config.toml
n_head = 6
norm_place = "pre"
init_std_o = 0.0
init_std_down = 0.0
lr_head = 0.00566
grad_clip = 1.0
warmup_steps = 0
final_lr_fraction = 0.0
batch_tokens = [16384, 32768, 49152]
steps = 4297
Each number is 128 + 24 x the weight over its row's rms, rounded and kept within 0 to 255. Layers, rows and columns count from 0. Numbers have three digits each. The size before them is the row's rms in percent of the matrix's.

# up: layer 11 MLP up, 768x192, rms 0.131, rows 271-339, columns 0-95
# down: layer 11 MLP down (transposed), 768x192, rms 0.0327, rows 271-339, columns 0-95
up271 038:120120109123106163129120098119121134130090117157151118106157139146124146125097142131114131164124070142137096125114135102139102143157145128136124162104109103125187097131124134105135142122143120145077144115141087091139126114113145109145105152156122139164116099125113127146101115134096102094
down271 039:087149119103094151091142133121101149112151123139084145160151152165161097156113125135099088112143139103106176099164137083113167104127158175139113103151133110128142162103135112127138127091088103100158086116167150145116161096150118189123130115143138098095086172152176153112131140117172138123
up272 109:125157105134087115153118079147103174117096096134122116169157129091149165145114114136101109098149108132097131176146147103159108143131122166119134146082139151131143097126136094139138127118126129120136117154166120151142157091169179186127104133130139109133110142130109133115176120106125102133
down272 116:134108163130064149129125094142114148141117150082142144094116147143152110091143130110115106122096122127127143151094153117143094140085099110157101113155142133114144141100144159149128140120097126159141096190156155141140116117156115126103094123120111139115120137123111083136140093160140147130
up273 082:094149170158147124121080109125143117140137131134116086124127094120172170176140140122146076125126141133119150120124132111137122157157107115133139113108140104099081132160141153149143109120100125094137126151130101142129151129135137135151100149131069126159106123116133089130128090125094128160
down273 081:139107121108119105140143177103160111089116132107158109124124172111168134078144158157159133081084124158067102066082129104163091153122113164163084148132138165111142143160172122106157094140122175116141132093137114111139091104131151115110161116132124124095128174149118120135111162146116130101
up274 083:128130142141149142116099094102146146086130133122161128115133099112115120174157122093141125140148106104184113143131112113117143165128113119195094177136129143119103135147109109151109113115111147131154137156131145151173141100137099178158156151111095131106130135139079151127146124149133196123
down274 083:156141136133148106154164144106141076093152127131153122094105079168101121130153159143104124096158114112135137132096117128157078125144119144139124130126139136114117147095125111112124047084070151083111108107132102146135144106107091153090144143126113116157123158103151155148113104131111169081
up275 105:139108137143108110120146172177113123110090138151143125113140128137073107104132120141097107094152099113114111152165146046141136115163151114095135085134097113141107131126145139100168114115103141137129087134109121123120133121151157118122113105149149127097118101170134145105131139141150116199
down275 106:120139123102131111113143131152162138108145147163129147121159195126070130107121142162141125135126130132148108225157119107103163133113192122126133156157115139178164128158131149162119089128082107114097098120087147107115108144129169132129134112091156150118150157121105103148102103126123149165
up276 094:146148142107131184153125106143072104132153144074142125182113097148114135156118165097148144105174152099113107121115098140125174132124117161088101142118157121146144151126141118155170167141151107072074134131128092143129131106092127111121144127089105121144137137115121139120119155065113071105
down276 109:159119108097086151159159117129122115105108118119133179106124128148070103108141141125126163135138128152109100126110137155140126140165138151135174138084125123134144151092168181161102093176124136136096162129154115139141102159131107152122165181090123133145125149132153134132147121152131110120
up277 122:141203127115127133126130125108151122126188164092122117119115109107128181086158136127121105124131161139078090124107120154111158130119121140184164161143128148110131088122120101150158140107158118110147120127128112163152120132118108156091120117108137118142114152108162129134140120140167085127
down277 115:140104147145165082108091132110153144116095097166095122124135116133123146137101138123103188140124115106103093071117186164154107111100130137098138118135092120172135149098120131071103109120141105143136103120131127151123129149097110079138093140141142147100103116100141078138137121121103110157
up278 118:117138127116089146104158137179121140123119117124099103124129167158131094144119106125134128126129163054195129113121115141141124095177159130131102146129113114070111137121109079152114131096116142129177112133076092110120170127127126169128170102120134143127111112130104139133134101140144146133
down278 109:099132109133134139101123104173092141163109105140147132085109101126166118129155120163118156139107157148177123117150128133131119095078098179129126083142101058120161136151156143108104110118114150165144105119119125152137122115101163135075097139125115147107110130155117120092127133152109133139
up279 092:159112095128151131093128158107134187110125120154109133132153117137163137110103117101122168157147138114150094129112128144101113070113139137130084121133124129122131152125141116091127126182100161153114122139129125156108124117121098131134138143132160111100113111129073098069131139089143119129
down279 085:145119128159096141115123093093161107148115103097104107089126082125153150116112125160147135152145120130146153120123132112112090119122112148070128122133158112161103132107148134149127129113132102120140119150123099150114083082123089114141111107153167122126123086094165142111183150115102167122
up280 067:128105130148177121125110116137121132156135114126096151092183168127144123087109131154113109131073124078124139117112139089147135175160068100113149142151148100152140126119091158160108128102143099111129098153150130119112151180134156141101116137127120120093140089137125143161121139120115087143
down280 067:130160182108147142128146104133155143116105121147094102135163136163102120131132133117094113162123114106137134158143142190130130136139126099108071137120084133133113121160117104142119143122175112098145123097114104164084095133138121119080140140112109134133161107162120167134128092085143123212
up281 102:164135136117122130113101156138124100122122095112155151145065095127133158144124116131123087107168181109130094144165130118089098094152071126123065089098135094114128105159157121133136173147097124125178140119109152108098134107135133109107140133182155169133150115143126102141124155148133130119
down281 107:105122115111166179103079123085164144157129168079114111149143136138131075147157171138131109137129144141167122149158094139154101110102121132175134097118165115147139136123146108141132116128135057157161115163147118149073141118141164129137117131169108126114149104106125122140096118170165113162
up282 102:129112157156116160115107131097120121126119168187149152127147100132167156129126087163118135133115108138119105154146130168129116099123147104122124085107090160145114127101143083128134129119168099093120108150104148082142153118133124116113133100094094122162130131124139129114138086161133134131
down282 096:147111096150071139143115130107089151153096107153112151111144134116113099155085111154114134121151130132145133133120127114148139083093148102106134119113139177116167115114170141121138142147104103110107172123145154162127187098105121118114100105124139105135109141122077176119098139132096106107
up283 101:112156090127139178109079151133134128123097108149101128172129113119159149130121148139146150089191097117109109134127107124116125107125167152138144167078161156147154140096110107078143141079154130121143111092139094146134120116115130120105113160144143141113176170135140118116148125095157138118
down283 110:115120130150133118137152106095132152139099116160171127119154119138190144136105130111135171163095111142133116058154109119140102168177090128121105114146115140100083131139124137159087158152123168146095130161124120154140147135146126124148135124127086116103124120064136151106156069148141147067
up284 110:097125155123132113102140147120123134103160063110120142109091129162138173109134116125119130102074142135179132114119118119135108128089124130101117139124112152160148112105065101111110159118128157110169097159113144123133130152130099084150127180149108108116119165095145164144119144108102127134
down284 106:165121133124105155137150158129139126136108152149140140136113144117153092088104137123151135167151146150095140074086114158132118133127138133131121114115170124119091166099146156125129108098132131119167142116129153142139176118118165126177100151147114128154070121100139121118106091113134164115
up285 101:128116083157147157154103131105160124114136192139074165117121126137108140085126125123160159123139143133137110104166146153114126150081118159104135128133182122145150107128113118146137182126157105143125115090139137157134124110103106163088140101173124117121099135156132120168163179130110134149
down285 102:154107121154170163153100126196169097152142094128113119106144138110149137143156114155139140141100116144153169043107151139158119117093119127153086132157137140149139163118139146099116167178141130127150166157113123133129122131127136121141131141140150130136110138135125114104107140144126145103
up286 014:146111133122128098150115139137115115150160104132118128129114125123123114104105147084150089135083096124139106145121146128144109145124122112095117136104136150116098149160143159182158135105069159138171130151131112124145123108119165086157077130130131105145130128142170110131148101143152106094
down286 013:117101100122099165152127132162109105118129151151157120134120138095122122122094127133121086109139128148079129137139140128131121139133112137111095122155124112120128144129072168132143152132089139143130153123141127158173120105078084132113102163128138116120109091113089131094142151143145113161
up287 106:121157140161108141153132127122130127131075125140110141072159128084160153113169094126110147137135122127127130142099151126155106126147112098137093138132123163128150116098135132146130137151138104115166102140134158142130164152098081081136123112142159094133106181176137101150129153133147134108
down287 129:156111109113136159163126108143145099113123175131159136127126120105120111131087089115142139106174154106121149074116176162136114145117142107178120138092126103131146141138147151152120153139108096112087120148147120121094126137145124147150106094134111141170159109091134131105142099115100135109
up288 014:171121153106116098144099115147117114121134113167161164102150119127127119147095115101127133073132130134108099130081076157144143111114157153158080163148107128110140101140099110147067134122119137099103110151135109101160164135118155151118125124140133137129122100124128122144159142116121137148
down288 011:141167096141156140140108148157125096111115133145131137116164121104150115100136137180115118129143127136135148120121126148122154139131126084134124130098106134122133155110197141137080094134118128109080085123128158172123135123124109111157153086160120131109124100139152128151107112134122120115
up289 109:159139161143115137142149107121092120140150140100104133153157132147125118104146125139158128134160143112166156150137117108111133099146127121117093114133106148095128105106153139149139112087195123162109111120103118143104140151124115124127117124108122151120106192199150132122102115145113124109
down289 118:175116105126156143154120113182147107135143173151102130140119140108134124122079123112119138163143138087096077087100088143140135158089109081107129138069124088127148085090163131169127124144101105143128111133173135153105125146105106148157132133118120127120133112124147136131112097145101107130
up290 092:125123159152105132172100109163091123137104138124175110103111125089092132117152157152143155089143106132133125149126149123140117124138157175162160131164135129110103146138102138136141182160124102118134145126162110135095128167137081154120102161127148084105093120156117123182196147110121118120
down290 085:124100142136123110176105133115120116109107120111142109144115140127132103115106166140153145133146108108157123155161107126135115162150141158140136124154118167142100121119166131130147126168108111125107159068146131163106140145102094121186153138129119105106139098115122128135142120132154124136
up291 097:119104065139111148142152120165098150116148154178147126109141150101098133128147112116115125105172130117162115094112084129124152159148176099122142119150121096127150168124119052097157125085130100135096098147107109127101136118151088075149130100128114115134152115172155145069139106153088159141
down291 096:139062127117135108116121110163090146144113137120109135152151115122142143118126121113154112106144125169115110174179130085127097119138125171119170101112141139166101154082095118146123088120167110144110120128084134127140144133090108125149106122081161085094142164140138137108138129113102117133
up292 142:135161115102107131093115149115134143135108093124102176135120146136148142097163153129124155098122147153129169130157120164127093142166155117124120154118152144083092102116114146085117143106134119128126077113106135113142106143133090144087135171113132107088125136109110131115138152110136127128
down292 127:136167100130119084117157120115089115095106142085133100126138101094126177129143138135084165160130111105108126149129146134101087114067122127127098140151081136141076122123142142078092056174164147133094142114140183110110105148086095097142084146133171118121157137108132096134119128116142112121
up293 109:116106140116142125152117110166139099123133178152149136167168122156141120148118136108131103098128101128123133136116102087174123148167083120161141143125127120173129145141143164143142141107148084134141140134107155133132109107110078123107129119117084142117174101112111134105163154155150107116
down293 102:162129149131133150141124165162121143144112106155115128161141125148078135158101130123141148121088120101119161108120133130097153097168067151162146117132161145131137135140151142154087125092146112091160155153123145140093119103085087108173107072127099137135110094152109133121136113105085156083
up294 120:122120143118123140116151116095161171119112139108150139181128126155130159103136127123133109139125139142122104167120167106160160137123103112118140118117140126173121125145133134098137095105149091129149113071141122090193149120120070112132140144118126114149135148120162147106116112103139160135
down294 110:139151132134076094140092092117146119083132098130134121113130149190120095126117115088128124098114107151133077164139106077112161129152160159139087135107084148161163199146132106125126157126099145129115129149061115143112101089122161163166115092148087104121131107124152170123144104138153128114
up295 102:109122080121109111128133150139125143164122173101161130152140096106115098135160143156143119096118150140130109164114094119092119165121160131134116138146144071118121103134120102095172082116155112128120145114107132143144094164142097142141104134103102114105137083139179172099124175142198144092
down295 097:113148148160111143127124104133094147120124124125178117141141145085154133099144137129092104109122126114106152157182141127103104114160128126106123160128132138126116125109172148164097145112130106129089138084092125132115102163075112078156154112093105131142161134122133125090115135120141140135
up296 125:154114096110129125120128161076143099123141144131120152119126137147145165102152147133116114136132108092143152146135187153116107146106139133158117123132141137157085134155108120160169118114109132131144129119109147099124093136101105115099121164153111147125151152120109119086166140097148154111
down296 112:111122110082121133122098145111142115108117152133128147139123167160133136106163142133123153168126115112122171137155117106124132104124121140135092082105135144128133133091157113127145089172124128080119135151156153142114126081129154156096146157123104104138129160185108157121160160112146155115
up297 103:105106111089135155128174141115145084106133136129088108127163124162123160147140170140120114205122128119070146142129106103120114158169158119151073135157116140127089129109204142072148146110148126103151110123118126117080177092152118142131106088106140165090107157083093159113103164128101149142
down297 104:071181180118108124113120140143091145095152110128132141120113145093135124107149106145117162091111113139134108103157123088113130109129170157146169125143107134116141099100138108129146093127134113123147110133148125110143106118132143101154131125179132117142187132144122138136124073166161117153
up298 111:148140119144147152100109106118154154115164112074100172162170190122134144100144138133101144134116121127158120183168128112127103099097153140104142110162137137101140127138133107132138107118128135150132117162114140070111135139135089104146124129087093081108121184139139120096137168124143158112
down298 114:164129127103125100111152099097151117113128137124096172133142161093123152131092126171129150134170111158125120132129127142118122088119118071111143114161104147112144092108151158089115092147158160124126137147156133141106118148087094127131172150177123144122105181140085121131082123139095128158
up299 107:142144126136129160068144150141155149091128154118137120146144122092140129134166143138105093105142108092136151166123136179145113152100138113167172134125127103096093137177107100153137126093105152158131176115147178132143167105121131128137156132146117127131165121155140120150135165115143115157
down299 098:125146130148112159127093165118135154107142082116072128127144144151118096148163112103107139112151139092133159161157120131126140108133128124142123153090161122093121164144127139103146185138119155088143130112132165187139103146135132117138148106122134090150101162125155152114132119083108182145
up300 113:130107103135140167096127145151140134148125161111125109132077115166103164126115124134172086126134120132172116108135118143147083104113137102114115151113144134132140167197120076138157138101184094122168150124111096150109136150078133150162147152116135146129113130122164108166136136152133154146
down300 108:130132112144150159115116130124135154133105141126113135111138113110130116135090177092130071145145183138167154106170150144117117110122100144149114080158144127136065108140128116158142091128101107125143136147139163135125098155081107102108148136155115095159105105167111128127110137129088158140
up301 109:104132110103092178109099155090154136135134156094118173140149100103150114099079139080167105073122162125115149173108137066113111135108137120133148158108103134080131139092099107163081163110112130122137125142128133101131137168115121097093127094104157106131166103154165132160094144156137137113
down301 113:113114114128102074141146146121144118134132158098130143120160111156159118177153118145147123097101125122166138097124151117123136141113092139114132121104110083153132092122120146121141097155167126173154144103112102139139114161112085137166118120120146117157143083140202117129137129127111123119
up302 115:128122130122136155131099158111133107106121153127100136168111093140139110146119166079169154144107169091121151152112147139156071102105121167131119139100143151125137095104099091142103170108115105134130138131100127097097137117160115102118141115149112180119157199149137148081140148111137098133
down302 114:137135101125123136101132132131106115147148130089166134136109115141092123122119110147130150118126103125146145100155154166123123110129136091099113098132145137094127125089144135114173093075132094120123155132193151164136111152106163110171177174106126120118094192122080108159127155167120122127
up303 097:108133125099151130154183112165110153118109163167167095158130144138163121138130135116124085134137124098120122158125145142148109155133118165146109158119116125127143140143115100177162182116126114153105069141147097183123182158099132143107104100095084141059152147124130136117117121085092127148
down303 093:087122145162171096085119147122138165091127132117165121089153116133083167113132108164124164122122145126191106149159145146093115123113143124117167157143109131126131147126125183108119127130151143158137168108111100141127087136134160131101128180150157162129112152106123098136126135119131112171
up304 086:135118141094108153103152137169090162142123101108143122158137146139123103130089135118101139098134140081140126149119133074139112122116125133115087166104142164127153135130134127118144092150114153129121168146120147145145117124180111113157150155118147093112097157115106125127149103101198085088
down304 087:129158137116141134170111103122153139129099161064140116133142151110128121129101161129141167106155119159159127051139104111115124187049146153121134131119112152127129082112133161132100068153116102127131117110160132123089145137140156103141135111100107143170102131139122139121166098110110156179
up305 094:114119087153120140107128137125103114104089142130118112177144110126148114154136109083133169081173151145129142133147083142104154124125126156122197123125142155154170136134156126174131131113145138163137145120151135129130117096140158129152104157099152143137126103134185164095094148098134119084
down305 091:159112105118108128101127124157165147086123122093115105174072128127099152107114173104122156156172132144153124113136118115153111091115135139135088094128107144140138121118109111147162107126116108130122135120107117177109128107115158135122137126139163116077117110125124065123117116121120151168
up306 103:149127123133113122186137120134112136102141177103122142131109125128127136097148101126151131127141118123121133139138162121132142052119110125116146125118141128126146113115113147135129127091163107146181135202144149115106143179107076170147139132121139111095142181190119128071140143094146117103
down306 095:091126122133106091153124133131164108147094102111097130149111134169129096152118149155126129113172153159113143139134128110131128099095103119132079111153108113158088127112143101151076122105130142124092146146189127142107115180121130090172090104117154107110121145145132130142073168130140118137
up307 091:109151122144119167122142153167143106106122143078157084125125115130150133124120144185131190088119107138135120109124110131201149156160083127070130184177104105110118153117118162114141155099125139151136132138084107142133093180117127148107123103142121159103138139132072079137152116128134097133
down307 084:062184146133144138143100150125157120146072126088115108139149114123155108118126126112167160162090122133154161106170140125144129157150096133083110091130164138136147151121119103108134097137057136119113175146095147112153120138087104120113065170126079118100154162110123149131137146104132113121
up308 098:111179147101134130136107111125154106115099087173160139122115119116101125156095104101151166118139148083095100121116086132126164127141179169144112135147120120157120130143126104118142165139103113150148132142098104106122176095116149077155147133094131114141141121153145151093108083128126114142
down308 110:124129115164176132145128105104136150104144167158127123130100151145137183119134128115139158173130176147121107091146158112132109152087102144139115118159112123126161154117123105108124111147109136089105139067139157104118119148112128140137125155178125105109132145099149149133091123118117139156
up309 131:121161129142182103133164170140115084131085097133138190129153122114160145146164126091150088097113153134106150142119125144123111167138084146084119134118111141102139137087105144115141130158106138130134114086115148143118128083141110132151137109090122122107108145121137113148121121125114104114
down309 133:160105067159090111122133122162129128140119100119179131125141143107135109148153144141153141084150164147129131109117147143163101143191124114111148135117085113081111112103120120120113151110134133151139145100100146120135136110119106147168132138117080117145110114142146164100120094158095175123
up310 110:098132139126108124127129132119102160106105146132162091076122171090098138114100151110133116130152127118122175146115124169131129078138123193145150150142143109174141123133120138139157116099122145151150100119108167138191122129131115127106129134135157105096106119125176137112119090164151084129
down310 117:137129127144123156128116124086123151110131113113128125166143129107110130167116103090146144094137118087131123130101175151155133137082135134101120142138100102162157103123110108143137122094138146119108122148116133112137137129076113116133090110111090144076115104091135121158083141118124149146
up311 083:137130133133120106126138096166172094117111112125160126140136098110136116123089118112157135143145158157154120147130116096149160117137114110114172166149090111134152139076127126138111112128124123126106113122130154155125116127072122136091153147157133094127130116121184114140137147136121123135
down311 083:105109125104123132129128083139111135112121118087128124143177122128134088128110134140149122105149184150134152105134105131124103104069113148065140104135144149145119115122156111104101056157140114157130133149130127121158131140084129114183122092083103129137118108139129083159118114118128125137
up312 114:118077140142106093129141123123125114098112131138129127154127101116102145174133148163147117120122172111161136160126095139119098098105110143140158134123136100117158136144095141118155126120110162109129117141116148069108150146097146095104145131093097082090166191137088111124154118143127149139
down312 118:144142164094103127132106136155134142130183137128151138119149121103142123131137169150118098136124126137118118160131120104107091097121105156083123127130128112118129119102146151144085134116140107109084138130115135122112148157122106094140170176088105117130136140143136117068134136161134111113
up313 108:111162123078143137129120157149097114131135121108104140161093172086111139138139097110140111145166168112156153138158161108111186151148149156174114131131162159142155136142085153123159129108084130134138117117156135109120113147152081136104084167169148106093183138134131156144128140172118141108
down313 109:145123124126170139135103120130130097102125119102107117150120152154136136150094109101133120150127136147152152139114126136118120118159140107094133154151168110160143156123145146119134149149092085165157135097126162110123137147116112127152145164149125127095146170099096097111148127100116106147
up314 114:118102101127146137166056131126103095140144102180147141144098131138170172139112137157151148169163094108146141129159106100155150122111152124096117153114096098120154132113095142098139130131121111122119094116136163148160116157124117145078096153074152137154169127139135129143166103105108114138
down314 116:127105124119130080135136111114134086125129120148151146134155150118119143125133107100115136120111119140151101099115124147124113125143156139103137142152129113152099107150111159106127145077100125161140110176148141117120131108135074128121131131125119147141136145101169098118118143142101170133
up315 114:109143130149122192105125151109136116139146105111142155157108124109158145108128124139184097124113132127163122109112129106107137070117124134094141139111092139109137141126148121187110150097146139086160098115100085125141130109160130133103126147133137133117110180171152133124110094107135123081
down315 109:119120106142133174123158110103095161146168105114158135150151098110171153105091115175094146094170091136125134079093151131143119114149094124164153074122115135139068127128124087101158188132140133090124137140139139102133146083145111087138140145114056106151130149152095152116128133118127098098
up316 096:125129164122180126129104171114130133115130110119123164177102145109177132134122117109135127123159156152088125153142137115120133148147090154135105123153127133147108142151142115128122116116199097078131099109122101133121089147203121163129147168145157139109123134126083132114123151071120145111
down316 116:140093096087141156090095127112106153145096107122128158147155147121148134157126122128135126144131141140134119096104114085138120192144158133092152152145120110086145092133136147137108093106102134167078131144116140118131185126125161120137133106081111109145144062106112132127133121135128099151
up317 094:129160152092104154161151176130149079102119103077170124097149092128145127149098128122134134112080156085127097149132118100127126151096129136100136124150100134160132123145112121104172112087104132147122123128156082093153159113108127119075136089134163155127117127138112148145132154122151126119
down317 093:086092151114112113133107111128135133146143157165144167158128108117140127149166168119120145112086142083098137151124142130159132128155088173131140068104168140089123165100131139135123149122142103093131098132143104148107142127120126129126130128190146094151123095092087137137107138150097145083
up318 099:148116126112145098141151152106107115141132162142150150129151150108129117106122098114158117104106143120112140077101153113163113155101130164103110127113100155106141177137117141141113100092110129088162107135132113095165111156137140151070104094099135099122166117090112148111109133169179122067
down318 111:102099116158118150138125134134119118118096146128175140150140150136134135135102129130103122166150143112138152000121156138167116191139126109096124157096105105139145117164146124148120061122101166124124162098119127152117143091107130120158142097134106175160086130083120167132107121142140100148
up319 102:121106135141125102145156174146128158139098126138135081169155087149083126100150083129141113162081085119130164142119130120141117072161108136101145141159140120102088143106063146109126158107119132109144099124131125149139130130086080165141134098153114114118140090127125133138092129143095155094
down319 095:154103152139120089140141114114115145172105130129121102152137083110135073106143084150135128134111114151138104123129137128098088153163114100175147141163109132112175121121147109131101112110123138163151120120121111129145160153120123127118135110065108163079112091085146137162125088139086134128
up320 088:087148110170114162114103191147150113126104137099116107145197092102112126144163108126103143173145148105098140138155142119126167093116122146088156111136147142124088126143120116162104134178111107108131087139122136131106131087171117124073132158122101111104146142154141085106110132103107158173
down320 090:110167153152185128159116128109117172112123153106181136122157102143146125133142101108155146118145160138146075118117132100109086184156135134094114170145112144157147120097129087144116090138138120072167176120114164118109122114114091169157111106134112127150114113135141164144140146167127147136
up321 097:176130121111144152104118114121147106131137104144099086136114164137155111125160059143103074119133095106162179150128155158103157103112134129155090129125123083142114134159127104126116134119134119103106121150139135108142140129133176129159156113150117151149174126130147137095139110125131155100
down321 096:083133145103157144099110092152150135116091116093086115109120124143135109119123089093129131097106103117146160134102109136082139132135136181154088109118118157133156126136139108121104086096143174129098125091141164132162120116163100132129085103113124110083113144110100103122119121146098111114
up322 104:149123132115122173127140162113132165135129073118101145121151108147149154130135102104125079113145168150113121163143080116151106134139163165132119120102111166122113139160089135110132107160148151127130134109109132144135142108122136140159096121120147109105084147110155086127158104159126127067
down322 105:135138147095118107133135145154171138109119120135121112117159119117124187136138145150180151074125124131107143115130110173117150142123151090126150136146123099151179109154103126158142122079156176136144140155158140146136107142091120087116170111124126089107147182111131173134136119116128152112
up323 114:082121121148143131170119113138100137180120167137123151163107143128112163107145102126179175111170162114101141167154089144135111096118065148132127168144175110145157133127150137136099176134145132093164124123112122155130114148120112152116128113124104141084129114172113116131121150135090116169
down323 130:112177115134153085131157137103092154165111126141129123091095126109102131116113160093122142129123132121112125104121124120143162141106125136127114130102158119110123128149138088152127090129091112127143120106164087094093095105068085149121108148161129142090136137116137111126098094127130130108
up324 048:073119110115116108136161119157116150126153134136146132089106101079094131141115135125116134125118107126114139115127152135137137165133096091145196116153177122130154117120090178123140113123135104130144102133114117086111147144117106106141144137152183123121134132146157149107136111099129188160
down324 053:165139137114119124128121133168136134167118162157132089117134136073128116146134111130137106124117129165143118089122107116146072080114169169148137110119104127134159116117097180108127123080146128114115116146127141140090174084157124150156109131135145089134102154138097144121130140084098119148
up325 101:127191066135102133158104121166167139143080108134126109130156107162089144132119129121163160145161101107100129138125092157122114146148095140103083117153147104130138109115109107122164152083127136120124111151092141148145100085111123099122137150127159142153130110140117116158134146144157114119
down325 108:136133182095131135138043121111173132097101139116135130157127146134120159145120108146120071162126164116106097158127130125170137090101088123137127092088127124170083143160086111107168095096128148157106134135142114133155128135155122154127147111139146122078113089117083139149125119152116130125
up326 114:146119111100127151145162114117101146103108105121153131103137153138121153105135140135119129138078142169144117120140105106110184134130109183146128093119112111096161131138110129085104142138137132110162074144128142172125095121147128135097132165123158119085131175164102129118110130101122107141
down326 113:134139115121064128143143122093145095093111098107116154121134133092146147145147117086140099118108141099091076142106124120118077126117151135120196126119120166188167118116087142125131140146119099189150129159177119099140104113148118124091117109158141124136137122116130131126163123172162106121
up327 119:150150122140139155150093097103108124110070135090111164162137132141153124140150110153103137126123120106105134117108129156131109089089123136147128165127142153146116164154120177140154181149110108164167085094086091137138126130111136105131158151138122110098150081133138166119150048153110142126
down327 115:103123108131142128120146135190088135119142114105112123159072103110126130133113125154110136149146112082125119180110105110072100079119105148135110133117131139109111098179139114111151117105144117127131117101148129118131134138105153138113108118136180125164176132111064101151130118117157115112
up328 121:131117139078102102107178110122136106134103130113124160103091170103145132121140119117115131149088130115136139116214096110107082159181111161115140156128101154113129125112101130168150156109159105143101142112141123133131115137129135126077098170153127153135150153063139121115198122124136155126
down328 116:132147152145177152126144180079127156107111144118151135116142117113117112171105089137095099134126102155172097120132116137103120126154124112135123146127133159064096105111154080193131144099111122094156087132153127130133122105087116120132116105143119106129159109114130098119117136145120105109
up329 107:173173118083104131155142104143134120121122125097148083113164126133156087124086092135156123086117133167137118137140115137147110139123110127145103111138117109178101173167093138167136110127128129184125099109155108111177152094105087084092123122133117136112183129111159123147197156118146090122
down329 102:126136152132136116127150114094148116158133101113120135106176081110130138091132105141179135111106143129147127063097137129137126127189115155165096169119102111165149123135106130157120108103117150086116140108134141061098142116152124133116144137156113098160121134099136095178140118156120120140
up330 092:156162085150155133145138079108134137146129130137113127125153087102120132112159116149098116134148140163152108152156131121109124153123119097145123167145110093099092159134132085136141172129108101110086087109156080114172141129122109144091143137147137161114110145131136127148136148122138140098
down330 082:107132147150201184126156110125167143164134113167142107105162161128130086160166155119121127111124166100125137116133163139117102146124071123125136102109132164134146135114118107087144113105145108130132151145162123148133107094152107144093153137139133124125119131120076148123135109149092097122
up331 111:118163101157155134091093111113160129090127142137125113109144144135166160108180165127158137119094112122131123164132059110145147132081134122110085123102159115141119159117123124145137104102147113127133110079141089121103146092098091121129123127120138136129142132149117138128149128189125150043
down331 106:104117138078085150096139107086115100119157186143151128116099103086117121091137085098105163089115134142114107100098118141165126118110112058155137113113128134114143143076150123114135131157172120117064142113137117137128103151150121124144117100099131167112202153105153085138153139119124111122
up332 013:121171114148143143132093197128126115124142114081129113163101114154136159133141148120131096125169124104133098135110126096120150163115123150144107129115140121121150184149100115115125146177138165086144131166149119132151119085128132097107170138122112150154134128115157128153115171159117088141
down332 012:154143087086075116110151129131125156123116114115125120094176128086155102126170106147165106113091110127081120127150112092106117087112112108145109099160129166168136141151122124118151110127088115071128127144142094108120149120105123158129149114086087101159122123112175127095115176141144135157
up333 105:139138111137120136152081147098128093125107191119108149119149154125108143104121125097116150144149117123125132125122110148108138159165138141105109131130123152153121120129133116098168143131189176094144130123116087107120139130125085104090049082122161113099155170117113121134134179103136084129
down333 117:129120111116109127156147135116116124134083107100139142142102120093117123149114126135150166078102149128138146089068120119103132166117117101092069131134111138180161131129123153120122208135130111167170138103091099113091205098069156111134132094107115150154095151154141126121123131110099101162
up334 103:126155110138127129161146124107116139113152107103123135145145163122127139133135160117130147151145138158145163111123104130104077099126131114141132073108184119083088171096077118171176144109152103115125120126140126091155106137130150117146157111103126123137172169127143092104165162141147137121
down334 094:132156149132111131079112152078119138135156127134145158119152141149139109136150091072132124152124135148129104129164125118112142126128159116103157101124176120092127135105117123123126192153141158134157115105088136128119197126142114148123130079159119112111174124119132140109099088079150139122
up335 101:121113118122126123127104169081122146117141109149124127145086073126100132137099126133137102145155085124100170130125142132105123105097135135113137097101142102138117160159091128149133119107102062087119118128109087155092108110125108115133072122118165168133126152103116159112164163105134137090
down335 095:132141176134118099128120149128133082134147124095152089107136131157131108122114117174104100099140152104132126129123129128099125155114161126101126126131070163090138130127151146172107129093110148182109069142089130105151155141112133148099149140097138163117112131105111143143186162119099105147
up336 118:136145170127123136141159134155100148120154142082123151144119181082133100178122153124135116122121192105138116133144126106094087131068143126114124121140142114154142102113115092156129150132118170168139141159129111143131095084122108122125143093109115103110141134130100097091171134136132144096
down336 112:057111159059179144083089134163140169132144145123165153113143155175137089110116105129108128121140140150078121121126099115141169142156148133140146125103109156152155173117085143140130150188077128144165118130146130119106139150149119134131117096121158137101097120159108102117093119089109124114
up337 038:143140090102141086165142101146114168131164129139151151112185120153079124131080117158105135077136094101143129145157137091125122088143127148113126161138146125141123138093112124091116157138099136146144139128157136126127122120080100141153162134168101171116164116172107129126182128112139115171
down337 036:127115067134130116167137123149124179100108147122118098108115142125067099129123087103136110102123153131125164154143181133086122132193117166147127133144127113115151143167108191148119126154118110150122143128143131140127176149120125102107155146137155171140143113134113171102092126154124128115
up338 101:116162123153134129134141131090132147162096115139106098117179142122146159178122114135160089149127138129117148124149087145132151114133145126113087091162126152121132115132154155171144118126110130112147154118138105131108107149138082144115126115109143106135116155164079105154117100153166134119
down338 102:127134115121137131150127112090103105121119081166113150084131154136127098116143141090174162132149148122108153037112133143174156167148153130087090137120158142129132137122149154091093170153124097135095131149127135180119123152109151108136102106138151134140112136145113131107128146124141139083
up339 115:157170157126160151105140178091119140120120139155107106129086181123099131142141135178151154148150101122146087116129122092088157135180112147100078147115107095113137167130114130164150158141139126132120119124110129130132077112134094138122144144114114127121107086138118132158151119150161139152
down339 117:128174143112099180119131107124125120117140116122156164139098130088099170146080101135138070136146121139106145097154072156090120156132123102125113157155171116117151164127114160139089119123106155145116106150107123142124109136104138156127141102149106093143151150106127133143133172130148175149